config.toml
n_head = 4
activation = "tanh_gelu"
norm_place = "pre"
grad_clip = 2.0
schedule = "wsd"
decay_shape = "pow"
Each number is 128 + 32 x the weight over the matrix's rms, rounded and kept within 0 to 255. Layers, rows and columns count from 0. Numbers have three digits each.

# layer 8 MLP down, 256x1536, rms 0.0449, rows 164-255, columns 384-511
131174159156097114112167160147142132146102136166157084135111143155090130094195176181131159119131165137100127124125147152117176155105126136166120112111117098148102119120133163213109112102075099178150101105163098179108093061164114178167171104125145163090118086163164132126140102143114091181149119151093098059128150072136150145082149117080164044125158106151103081141070172128078093172140
102140123098090082134173135113092151091140150155121128143165114085183103124105096187118134091168114178088145115115168131124072089171119085153128139127180039124103137175067065181179095109067152129108098110128167159135163084102122118087122097123139077164158148169092138117093135125160139147133121136135143142155165160124114071118114101123140132115148064172126123116147187117194205113150
111125167133172120135153106076150056140125124112144125160141170071116149177133138149103127132135116149172125119146071074134113129096112133030137203071180145119115146138116102157156133082097138166198095119072164134127196112069135055077145140142070132143137146143099144086160187101143092114051119151140186119132136134157167117110087106164098080121128129142151156139134101110174119104096
122108137135119107088152111179140128117102161143149094091185125115129087137091172090135120067159097068108165048159093111050118138065080101109192058139179094183064118068126122082176123123081133100115068123152115139105084154106133106158128121104122125001081128091123149160074121126192140125117179097083128102130145156184139141141157086120133151146134146119117148117166196139105098125174
087154116155128088113179166108176117140184120148158137119108118092143146105151165099087119133117090127105136141136116067123097156167127137120134165134153198088132161057140136135169161131116124164123120173177132128104136086147149172174144109117166087124130121118099150154119136212110095160114141097134105073157143100120113204092093111114130180135113150129107149165036101071098163162124
098115188096172176108094114138150134095091166144172216196125153052110110154127102103127114163127164147115181116121119148178153115071109139119136187135184093101157123191154061150137138088069154172162097159133119162161160161107101129120101162128175159136082150117129064114134155163127108144143151160159131111123163201145107092113175127106114166150139137108171128119132100088125096098148
130117115088117096135163113116152129142166094072168112134113110157156103083145154145171157164106085096153073120138088126132126136114127136071058108167155124097119126087098081119092129151175100133146127083088174108096166137093133122161096153163163124112147108136114149116133165128107123154071156179144178051187164069127130147109110104136093160115160088148092136137071087154186095162155
183165133187092110171123122144110130120148124111160120093131133128104157121166123112166191112165196138104169131149116126100117143057081131205058085122166150173118089199064129167126171105144158124117116151075117146151114121125085164125088128183119122155164166157093143150126090097186150132105205092143139105127096173136078130132121123097092097129119115138159179118126118140161119134168
126107175106095138106163183073164120108108123092133118105119156141169128137089141087131145150083125102067104142119161080091086107077036149150068153154128139135137189093079118094104148123135101164106088110087093121128114150129089153095069169093143179121124137130144142160106112101121093087089160092085162060193163166166108138127122137187103109141082148118104115169077165150079165145188
138132103150126128144113117133155144097126109139152158087107092094119107149128097133160128089141085208152175138117139189164180125161118223119122184147144135124119165164128160135166165142174163158076125125138132220115119142086149106166078120131108080121142168079155094141098152158145130125155106162133148133107146198149084128088122154121121163190171119152150180141159084177158163147092
086173129108134076102174097123152157073108088055146159104166097151113149108125069083102117174154112097102116125187157171173135095083138105140175110112157152044124157127169152082118124090130110153171143122137125142186154160137132165166111113163074100135183139154101149146157132128153147109052138121165120093101139180070113116143174116132140094053087146067156113150120111098130162146130
164138066125119128117144121174143141126140127111101109106133146132139134113135131150164150109105084144123082144138160085066134039155075129141119099044163153068077131068134085162149133122097088130133164138121123196143123066137148131120133194129127128151150101170109169175139116138138130114136141102163084108131142164152147159114103140174225104123150170126172133124139158152167170177150
099128136146155117088098122155127123182063122096112106177106145130126194131138118131079103132092170161136128161111113114137097055177128143129139164134153118197145123145178148135125134100145182158143126124096161125117128127112134139115123102161108127140145118051076167090144083161114156113140103116145151134101152132170094166120136063128150148151132183128194171166131123139110183159065
100110130154155111101105155171115089174090151136077131137086131169138166149122130143119119181164142116144087118122111166138105124094139089160126189132056192192126175136135126184108127117131122082134110099144115104153167117199150162162135137131123115128150166172134106116133171161124116134101162162124147138106107076153129076089099166117084180080111130076067164161091121101127150124109
138167131064159175143100067126177141098080124124154164138122132191112133165110112112144084124156160163136174132149077123149145126104104086146142124146117101134174062157060143108088158161168154112074090128145216128107109100134120214084124123137157144127150103103142135121082138109210100186107106151119145116143073116180117123132132057159157096182161128085138119128176123164099128153141
186101139138172045104067121139145108111143135119158137097105115079140115127119147089103099130137106150153124087146113165131176081128103086144122143112126105142098139129148092158140101188104118113101112132119136145133126155106087114111093150156118103168154098118116129101071072068093143063142149081123155163123102132109094157135147133093150114140169113103185135085123121157110239189067
128098148103175117178102110159163140081104181166161113189094139142084134105117148123158122151058182180123179170139085056140104156124107146153110176079150164128129141137135133153159091121061149097155088109110071075182095099195113181148154095117180084120111093158077153044132123153115192092102150157155151080099078151126101156162087161130125124137199147119167117110108151157108089098125
104155091118223164197115135123126129106104149120152171078148155094164131089106127139113135070128096145124171116201124100150138149151176149130146106087118130116160153070135125093121098092141065087135172100165170113099125098134071083090125081151130075141142114123099119164134138109132112143161147097103099086107149114117125117101171091148164147111138154076143129190085113102162149135173
155135085054131158100075105090133106112163150108088082101139087148101157120104107097102057139088151138116111159126179119131127105165124180164071102138139127149132203058127136197130118136155189092032188181151147155120169104128134137096110100115093057135074120123091077085133159136089166154130136100175140191163084099106049144129123152104192169197104173080120111142066149119158168171139
079117103076088129122056186111162091123127077086164132114148108138153161151115091154153114073115155052066149167138139110121090170106143127177097105154102178158143096115085085129102113144203051138084094086092129116124089157146118114104167141189118162078205164151166133147065140147178107101096092166123152108179133113125092137136122103134128154159122163133076157177097049143127125042161
146141112109151139193088134108106128077133170103112116137110162138135095088166093086131104096119117135084159144104065111090086117149137095115104109133133127092074117125108099116151140108088129086121177112069193145108079139147114126096139104121186110124136080150169102149103104110162155150135120129118105134139133131114132134183111177088116161171148174126096165125114114102088156133153
119066127090117179120167124101086080114136123132085102097182126137129136158130097114099146119164112104102114171084106097188148136113109168109141115138150099078095105116171109138136129163154140165123097116125118163126147156084143154141073095104171125114153114110104141154148153083100109130128093172160136123089115116110191154120094166163131141175123125165141156144173140121115106166129
132166127071093138132122105118151136096123102142143125155169087137137101152170142092143113146126124133133094155148146163110126140137143140180189178132089155127062135109105183120098186141211052109114101106140156159096178193099119077068109143094111138080113148213137120144108171083185158127201137134081153110192054140171188118144103174115182123134158162201140075063134178138106114144091
147077148128131130099217141126100119073125158162157126124109158136077105143146156173084109098140128147128188159104126131160091130135120122145080089124126142076153089166123082117086156031097161127118093120118109113140122143061128156029146141160107046151138134146128134115129123091140117076126120107138128151127110150209169161163171116157172112119093142170098132174112148097127094085131
128170208079089132161149125171166097166125095080053090125080171151093147136157134124132140189199097104139104062100117129137190113073133116157082115101071166097090080115120124115125073150136096115139143171201108152075149184099096151053084135082132076130085114141106063102107109136068159225153193112140130103143101126104205166128134128105131145103115098150098166131146079117087145145137
082137090147152081106148150148206158140098072102101132157092154106123130136098165133163123108082129094150133174146097127055183143091092144141152129144179124125142134122131107092097097106184174126104136126149145051214110137090076110142126197079160143081133063084176147155110069132127136083110092118136115109117168112086104133137123099140133102118169174106091132074111071100100181180113
080146103165138152095126145197119070120126136129161155138124125126140126163134112111107114092216078114128157112118128112108139165120152155096174110092152107134152102135158150114089154095113170146079160088138136101144107156118143119099125127152099104106091073113123069033115123104145111152129171129062116117130169109160151128116130084085119141139075155123095123125120128109110152152127
068152115121108130153103162131176105132102157101109174086155132157114110168168108114111155134116146081108161150126105145168183148130119068119149144127125108167102128132127127042173127117180117145088163114107117103123110116156136115175050115125079131145103115033111152122133112078170140197124128108141125114115139146149176085092164097113140102125174125126153083131148160191151117143141
104130135151118108085141170154106166187177119133091109164105134138109129092121157139084177131169121139129084139123190115115171105129108128147166109117085088139137120128154147173172115090079141087118094129114153196102106110183154093102131138124130067138129107091109156155104165134161121162115119133138191105160136120149165151145099091125136116064133127156090107149127076152104132117091
102150144156052179134160168114152158174075125116092131144082137147148123161118146126123096152136119154123105128110171147136124102160099127084163142106140132072192153100136140143121135147112060142119157177127173160108080150122064147120127136081174084072093091138115103132135126149161222184113122177144118071142158129077144123105112095175116106175138141127093134102138092173149137101128
109136117151134166162142118165121063111120136098110137159146158131118096086136091132094102098154150114115109130146125152104136107150108122096135183124155107197160123184102171153157106178110083076159131152137096123159147117088144103144140083090112070150229112154062124117166128134152147109132109105120140136141163144163133163095111144150198125090094127154103092127101066135190106132164
145165125184093140144144103129138163144139159108134123154159138140149110141111197152097140130187153136093151115134136141113148162224157100095121112108161128143118124134143148133118072086099140134100108124145147121151133137150123128099138115155167168076137097096141128133104107097124174149177143194092131104131123158154104162122126112114127152094153110119116118116109158179158129131136
134126140186107126150110154122143103110136110142097128115105109115127168122118127189150122123081126176176097204140128148144104136140167135102123095114150141107082076095105154114087092081153115159110117203122105135143173134135128158093114143128152154120141183174143166121154105110092137199105092152106047123132130086135103093134165078073152112120144132122149140110161111057138161173114
148138177116157156100143109115105192171127081127112150142028130169108117107097129131144161163123162138125122159081150147114074086155104116129129103159148094153211189076181136154114129116083149084131126166134137131192090174127090161146129135176161157118139111135106155137115075136099110093113204132138087086162100182109117134132094127088136110170138120128138158157081124173149136137085
106160107129080077092074095153139078127145153121112211169132105142122075088149138138082140096117169184070139096140118127143144125118098171145180144114106161138143170152081120095150128123144177135132152181145135133195098106097133116137154212137124160070108102112141092127142147175115099168152099156110128048134150090150083091129127123152112203151106181095122127064093148047117089124171
165134128144065164210129134172163141174148107197132106119133072101123135124107038097107122151144152110083167106192109183185123160146112145099036153150136101018147178158076141087115127144130115222126184148086130112045081112133178190088139109105113129121170113065119096163154095130109097157177139143160072163104152162166170133163184138195182076144052104138127085167161123226119128109118
074151166127066098145120115119141103116143177091114140155133074192207146220182144099133081117150105177146124062158141157145153185136043165137134131146177182108113093108142159171136071113188054185115185131126080107124120148129167084174182142142138139148161147103129057117160152187094168115078121129143095105146151127089110136158127136154137141108090109148165127133162167079135122048142
166096134123111159138111165145092134110083121090177168153114064098166068132166127076128129109152130197136112117107109161135071098130129086109101129083099079054140130170101124143084116118096160071180095081170136127180139101119092165109089155140160120148117150138129157151080173129156070168204115120192160109097138179056205177119151127114090093112195098065122180134156129163093164127135
107146083113108111072125101147194123106110134101105143161123118118163113158104118187144141116167156137065104134072143154118147105163137171124145117131030130132163104128092053099109161143141100114148216149176136120116143096127164104094124148138108140137106114105126147118091114142143166125082129097138088145154198121113133101119130106136134132139155171130164125112115166161091132188176
134191176141091089154111144143163145165110142112134173166120104159113181082126060127099132102113096098156185152136103081166077160133086123158117122152170134135050111121151076104113097175164105118131108097126151154111135114152157077158144138103144078179147161114093099140148185110148132110132066063110177109114076119107108077133147113168102127098099106127135206164111208117117139139132
168137119104139163078066135164136117174139149134129140127073074133107100108138136073143129120155155101106152159135124134088141097151066108086124089165145116070121167099133188126102108102088108140130115136103200126135105119178136067164109124097116120121128130130158126123138100149146154116165149101135110102157097159164098069071099101099155154126153087156173158152119204100100093130170
144115109103105135138205113170105109124111128151156081110136120099108128148114105132119148071170066138172139166140101128183063188084120065114114122100076116112163134112118110117124119117130111080151133122125132151192071137086138138144085159146161174138112133086115109127156150120129079114067136134137147096078114130092145155188098210088163143166156110110112129147152085098055117092164
120091114141188080098123079126135168086113075144171120129129121095126088163109135126099095135121108132109100136132068153178168145125104128118128113126108141107130056128066110127137146130119122139181065163158139073101127143136126084131103099141089204116068072098133127134133144150064099146133092124165166147127220150069132086109092098122118122153131118182188117117185115193143104172154
133123160091139163126198134151144183086152094131100099141115140156081128079168098149128159118177154116135119053078131134171138070121106083123191139072156152151127091145120147120119123119160120127164091131138113136123074148178133206096182113043115074135133135140103106113167093107116144120149147148092195140081146062136144104163132098124157117117135123163089080200141155130151037153082
132117154122151102109186179160087139115115139180098123143124146112098224150101148094104110085100128161125139096105081136173141110093121147172108096088146115139124121080121101141081147127134160126117149101090110085166076121140159118147135107138152098117193134195096135143116168148134098093087128123077141085153133083114116094087094124121214143133112105142099150084138126049091137149115
157109193150159127084158122121072120186100158107108144089153093143147066132155127076131116079167179146138133134129167142106121110163145135123131126159185183102136144171152149087146119191177113151097170077147086125171172088157149116128127116129123119098130158118098126124097115128158203217129119167151126109150128123125119059157120081128118083126126070159196151122144121147130090107131
111106159158094152150132090085172127156107145177088164135147128129143112179075157120084117084117087149110118154116125114131139114134179123115192142133160077095111181155156155183137068188134111135119067125136123120112108162154162141162104152161117116124183162209173144094151180119150082095179147172143160122142176176148093112112157162161113167138129098133091075153150170124066117126203
094111114082211140107101202187090181117170123129095103143147153094083112147102162161130121077074131108142130138116097134158144105135100104161082171138103132133138111066145167084125081111113103160168098109134114109124141154135130159100126153125119137107136098165144127080158157130084155117114195072084160122151164163169111132097161146109131096127138128142102145109099144115124155153136
118111115096075173139158164114105155165142076144182123144149149045142175131115128120090156107105123125150117122103120083153043101142192126117085133154146139169165141096195140080167095151169115096119076126135121077140128166188213088104150139112118121092165103134119109204067209122094129120094142104144168069124066118141184158125147153161130130197118162092094137155138138172176110125059
184191128186099070114130146156105064100122169085079177154170135140121098189184147127115074097094109126128078167096159141096107125115124120096164076135124096059142070097111128144163159159129086175141098153137079137128206097171125197137097144142142154202164126114101097171154134149142146189105199162098063095117107146148109113126155143111122174136085109109116123173095138122139142115152
139148109126088157134188145105114149119132083128170188116194142156183082203117095132136111128171151117103131085138113160118087115134166156137109107121085135124182114115111144179130086088150179159134126118196128171171162124056117072106140062155135128149080169171063084144100120165106133135109114125123106104159107135099156123108151103124103087087145129092126147118193149108167153148125
114093101168058154116180190116165161064072158136216191139117061124158155164102065114124108113213147122115138095165000156123070151138154109116136176120173090099164122099116096104117179160101114175088094092183126075103105154202048246086154196104148163150091051059125069119141126090163142049143147148101128174130112147101127145082107105166149135086136155171184060130131174060160118091160
148101200121144112123096114153174141194141075122089104107109135162149150077119154146142113132119097070142154191153157103166133138089094117171101189179125127098081111146133108166156081128145168119156099131060135102149090145110065105134159135062175171113155152147143145155093148082116126102139108119113104122140144111073078075115151158107092118137123139143132141127155089145121125101151
144158134118083137134079113125142164129095109152137073131148098143101105135136138165115174104124189207158145199171117117121192130120115132119143121116059125125133045131102164073193114116138142120106146150137116149168117155139129093126168114129190121146146155134192116136121082118107169075111163094163090065121113223148109124116148111138073097166108196148156112179166184121207181151164
169088103122130142124133096122108107168125109173130123142126137124200129167101119143144141109176084142097129197184138154101160188148150144124126186127204099159167136173075063153143143195117132191080117164140153116186116113195103146160086131045144093127157139089121091176185188168145147146113100136124123131127161136125092118164117124098147134154131135063172112104151122132099081197120
130109086126140148145148119152100214100098130141077123086156096121128131103157140109125103127130129148125104132111145187132132148151104143156184143180133120137101122154139136099099115140156147137156076076136139122139160114128121139120095098202175102132136126125106165125137087129102106143166063155045118113141081170114089143132125121137126093121160133133123166144184095090059096128133
120146137103126135077132163077123047103128110143196114066151102151132112148129119122126120169168121061077173104177094169129105094087089114127131076141147096176135146113159134113167119172142167111124113135100128144122120096136125133107133131124119116116075070144119143135156126185104111096146138081117141165100108141160182156132145156128107125205150124142133150231182106102065140127163
112065096093105134152142154123156123153106131089128185153131122046142095102206141165150201175141166117116192171143157132144140089174080147113116106168159206117163071132078141141073086148130132144155122140172114185121124109066073131111134204092143133116152183148135134122140162139076160161143146152105112129109153079102116108205126127131165107160172120126134142046100106127155127085108
177154089071073139134164182107137170107149125088162133059102092154067124171169127146149122132104057129100170129159129134127100158136181103138105095092159105138138049156182133118135113104075133130137084115106131106166134146170083093129104067154139120208095087166134058126161107148113102169181081128095113193160156098097071188145122098113103094090100073096128147120153119124173115130177
106133164147153065140169132103160114108114067152127086165157170129154105113151136093138092099170157140119126156135167152088213154113161182131093157097120130163071138104148150150123101166118122142180119133105139108123131103126079086183160152161141121154121177077172182112173171164171119152172090172099186146093103095139141126086123122135117107083148175103106140165091138140152155141146
167185152163132109116151110134124056108139092091112150160124078149119147111074145117104117084174096125119143117133213123092110111171135079128133162170068136125154163109144171173156087114120165118116110111164101167113132101143186178102148124142119145075162061137103158119079158132052149075056132076134099117081115100135114101096104186073191144116161140147088031065082104102119156094104
128143156101115131154116150162142097132149095118139070157113108099119121081123155116159102082166056146081160137115171089112163129072132143145087092131104088193154111087131149096131156142065114141092109094140141141149122185152102141126138152128121197169173100109160107165193176113163095127112095063073134151139137173135118099134128120069104192129098178131117142146130093125090113137131
161116125142100128102126089099166145132064107090102089159188088098073188153104115153081159120146104115146135108158132153095134105153138139054106149204123129139109127131160131105082200086112147164071142106135065045174182143135152147160065102156094095123158131134111151126188125146128085137137187138104095123210163099177118145082160126087158170092169151170138114155176133136161157158149
104084168137109141175017133108158107104101132119098172141110142162081136098160138138152074159160132124136101101140102116176134089090130149109133146124132137203120095193171164135187139162168142130139180137139148123125070157058140076159172174131115156147158162063135094062132192052168145144121105102126118093127177097149152114193053110149014073137099123120091103183134053112133123116167
096195120101143181139158134138140102129093118123108109149092126115170152090114128090115116162136156148106144105124145116148094124144133146101072111148069137084182167153154106109149156133097105115129108176199115120136149166128097111091144112125113116083154146132115137142129141185091101120152103114176076141098107125152224189124105125125122072143091134130068120144086131121140086145169
176095143083118159152139090101121175207149143143085095066132121120189088183137045144139200091119070139173164120095157125053123125136087098095089067157125120189101111204146133185080066160179104135150120140093131176085201134129145054139210093162095130067122124166116134129172145112133160161208150181109212122135163147188175115182140122151131165131144099119148147149118085140156174168162
170105128121142127118221173162135106084130122126107159083127110099075114155130156141068134127133142127099126120113129136147090081146167137166138080070116142081117147172114121223108149184152128131126169142173135170054103128104121169160080152125104141084125114130090074153156077129138137200118127087171083133126128160144164130141147149108166076147068148149198144070128064136100037124165
131119112157139095090188135188140115112080135075102089104092134145081109128116132137095137123075186117133137163081168192147124149142081060158104108159079212137156142143131155143098095106117090124138093121180118101167112139114196063154085052097160173097156113144170209107102125164082130116159110060140202135130134089104093168103105117107052078115096158136133071179110102131163112153145
141116152123104175150142140067120095115103071154122121094144104115123144167160081133126126134060152114120130135137131199161110139147115102108065114122069154165130121113085116167119102094115131120221151139132141109147109109090159110145187159111079122118146120086126143106119085080117139149114099151171172171115064119149121089127134112118169104116095114087150126162126063126130103153099
068150092137125136163178157103101133124132203133180088112144108149134154155118099140136084136083178135191094172162093095156138156137112165116112134158223159116067101127164133119186085139125127064093088084123116116133115104133163088139102133148087134135111156218134200108165112105179167178069129149139088135126083143147106116132153131151123108137108094092110193118120203117172122087063
124109136126103093163100139108137112129136068132145111055091124168034131115071116114137140225166162171106077091181049164134105117159113108144056130158151052162150091091149127100095179147120153111124093202142087158198088093185114178170103142126160136157136095126113102180106126127108146140111142084128139154087161167079107130128103124073159172121123116144131078140141134136152094114075
140147171090086095126149162114114114110101199095164159099162144133150139139111122139155114125136149124177162127143130095151135117121123106136078124136092146079087120131163157144124133118127067064180164082089130072125065098160129139154114162166115141134125152073114177167124113096106133138089114116177129102148089142150168166142126161142096097165170077141149146133055130121108128117051
139153106116132129139110122166143138142163169133111180143128114122117102133133137139194095118141127125151131082148149095171163105164139125122165144145109089126129146171157158113115136111126094093112120137108118142123089088134141113119216120176123130135072163185161083165116135133158090151072145143153125104130134170081080168137088086066124169137117035126122178169135104196133099142097
129218135191121164131128123113154095182138118134126158091131136147154077190079139178147156111080139086133109158133150111093114132154113132093157122170115126152145137130115155129146160134152076144164139099151140179080079117149217122106082143121123063096119151112054156108107102110126135140160161099070082142148141148139081103113151149141144111154100128082134122092113152093127094128111
144138118153166161125127190085129151129117146160158115130130093113147108097110155112164116093122159099125103147107124118144140160117088072130196098126084105158118132090166152081098094157113122117092143111153135117117133109140161146159131104148132120189131093148173089162099135082113098111114115088164109198121131123151155137133128121166135185150190118100100161072152159176076129163153
160115163089102152145132150117092152061140142130110172116103150090108142089145096117202064125139093147101092195163137189113167164094114182135146158073156161121104127152097123117107127066119142178184120082063126117113109143094096141166100124099043132119181097126086121055129116132158116101105103123135107122161130176148129122120159157094115046125155115183185125101151116086128130084142
159061141087091062138104132158104128128081122065122085089147149112120146119138144172111162150145113131091155141118034141173135134148153142126197086111153118137151145111153131187111111105108121069220044117165113108150091135077183094137148059149171133142123146139124173161087111111169118132150160114140188122187135063109099117130083119152159134137158128115116130113095077185157080111092
072133165147112116161111109111137147114146145098161102118181096127134056151047164172148102157145126110140123133107089076092087216074095096076141155160069118073126113166137138078156083132115123096095126169135113091105117097113069100121124077052146130122082163132072125126115087097129103104104169156129147077147161145100147126085161174149172100076195114129143099136109127029142107121156
091109102155154124138072115089124103141160185125106108113092105100143160116132144096139112163105089099185138087101160085095145080087230152191096089130201175150093217137196157134120147173126116141130114150064092114128134138148116109161083080130126118186124141142191131075153165151108112115137058147124103188120135080138078171160125158147111114089102126123149138149109150128141118179121
146121169075182147176104100164121100143169154134136129142153158136096151127144121116085132143161175139086129096120159146162099133166076132130103153159071158114140178148128111200097173106120151152126206108228113132089159138122141059090103108137124115094146147091069177159148084154134097110132152134138089192114035100120120110044135099138090110123172108149132132113149192159097134102157
057094141086148141115080131159129095139145118136145108127138119099138117132103098206135118168127113143130181116177147112128107162115126139043153118123133099099088139115134162131061087124157085117084172071096146100144092085125109105129094162083122115113093105140155153127116103138129074131133103082110107172131095101126112140151145099161164124136152107093166143152117099190089130111121
088096176088111141119151100149110106131148087139131096129088088159085179113122138130090165121188189095098110132169155117092152128090097124182194128096094111139148145081111092126190115139132145107121142162132123106156123114146142126123071098112130157112121129104116131084126171151161079143110178156145070150143095094147180134123146182170115061102131141171095126115135182146096142136109
155164118122185150192115154126105079069155121172186144098160124146104163145152140101124125135109135097159143092129132134110127165152205128115140158124157116086151125090137160064131136042163133086164072173161104105154096083165104117134135128130118095179111083138111059137171163087105126105162119071107130148163142179122208119151150168128114105121132091135125134127093119141124080150103
167101092106144130176133085118123155168100145117168107160141133107148071122109139096174074089141118144181135080113133078158121171136072140167133123138139150113103064103091143100063182126117140161136137098122078119092150118123136069078143143152115117090168184128137134132117114123138121128156129201153124150142080152183142121130148101134107132113104138055177131111067134149118083076056
182177143143208090140140104193136157113074150087140093077140125172134148128179142155114146124090175131175147122101129192081092152085145104142196150154070139178127121118155152143111157125127124091133068093112120133143123058128064158172129086143199166114115077157149101153126113157115098157115116146091156088108131154191128143112124128116051163092138165151088126086130161168157162126131
148124100142106084116123088155092149122141158118126094177198164145163148140176090134103134155118099127101140109106103136089145142075114136191134143189095185149117091166093123156115060124194070185132107169109106139139170114064166160178181112152134129171124130129171139143129172128196149167113129079100140109168129100092132138106128159135118068127115145187164127142136080143142090118134
082158150100063116089141106133135150167168136162153082127074117100118113141154135095109153121118129090129131099071128119164110097148110194110115154133118108096097114129138136148131122087120073167116109095110053132099177104139106085117106143170106108125205167121113175157212056109173184127131136133135168093134145169150150126092140127138153160059160138163116148137138189150150153110100
085161114153063149068081129088133117172134064153119103106131102113174157122121108154131151124160094090156134096145162125145182113093090118129203107124104094108111141090079138182149107110083096146109162101142153107081079153148212230123164190102122155097115113085107130105101131150075151153084136131122112065159047036110175124149130172130157129126114096138129090135133123085121141163199
099111122168136102116150173093133140137135146089119146180152140108107177110055168080154118078117069139177099117111120099140126110171160151136110165132160143126089110162153159119183131124126113108140071054112128119118114147135118064100147131162127106090111123128133117155135161122116109189121144175109144121173136170154134135091103177070135130145115120111142153091086129122131126108130
129140101182152149181154157134146155111131136124149148135116134148061161147139113102100119106095123107145139121141149132154107120175135107145133178090082166166141131087127138079165106085128156121068116144163113120145095110145158117168101153144167110136120125134133088146153108115141168139149129119142077100129086145146120125068168168130101146123127167156111175132207182081140109126119
125144130132163108108126216086074067151134174144076116139062108138117125134158143174087165121182132117139111186103114115109150182106144143102125081167157075164138134143099129160155108111162174114117140109096168179118135131114158155145120108119133106117096221096111101179115114216136066132114133103152174095162100095144175094154128176050153148126146126162113102122116097119134125140139
162124135170103106162165079106146074093125177133092137151109130139084147149097106137066093115109157119130173124096165140176138097119059135146094107115167162098161131083103175087128158156141156185140166141116123165100153126111118163158046164108156151114117096113158094089160111145165114128124096100096119161054138129077158092234115106172153146088148115101131129123108133160134144024079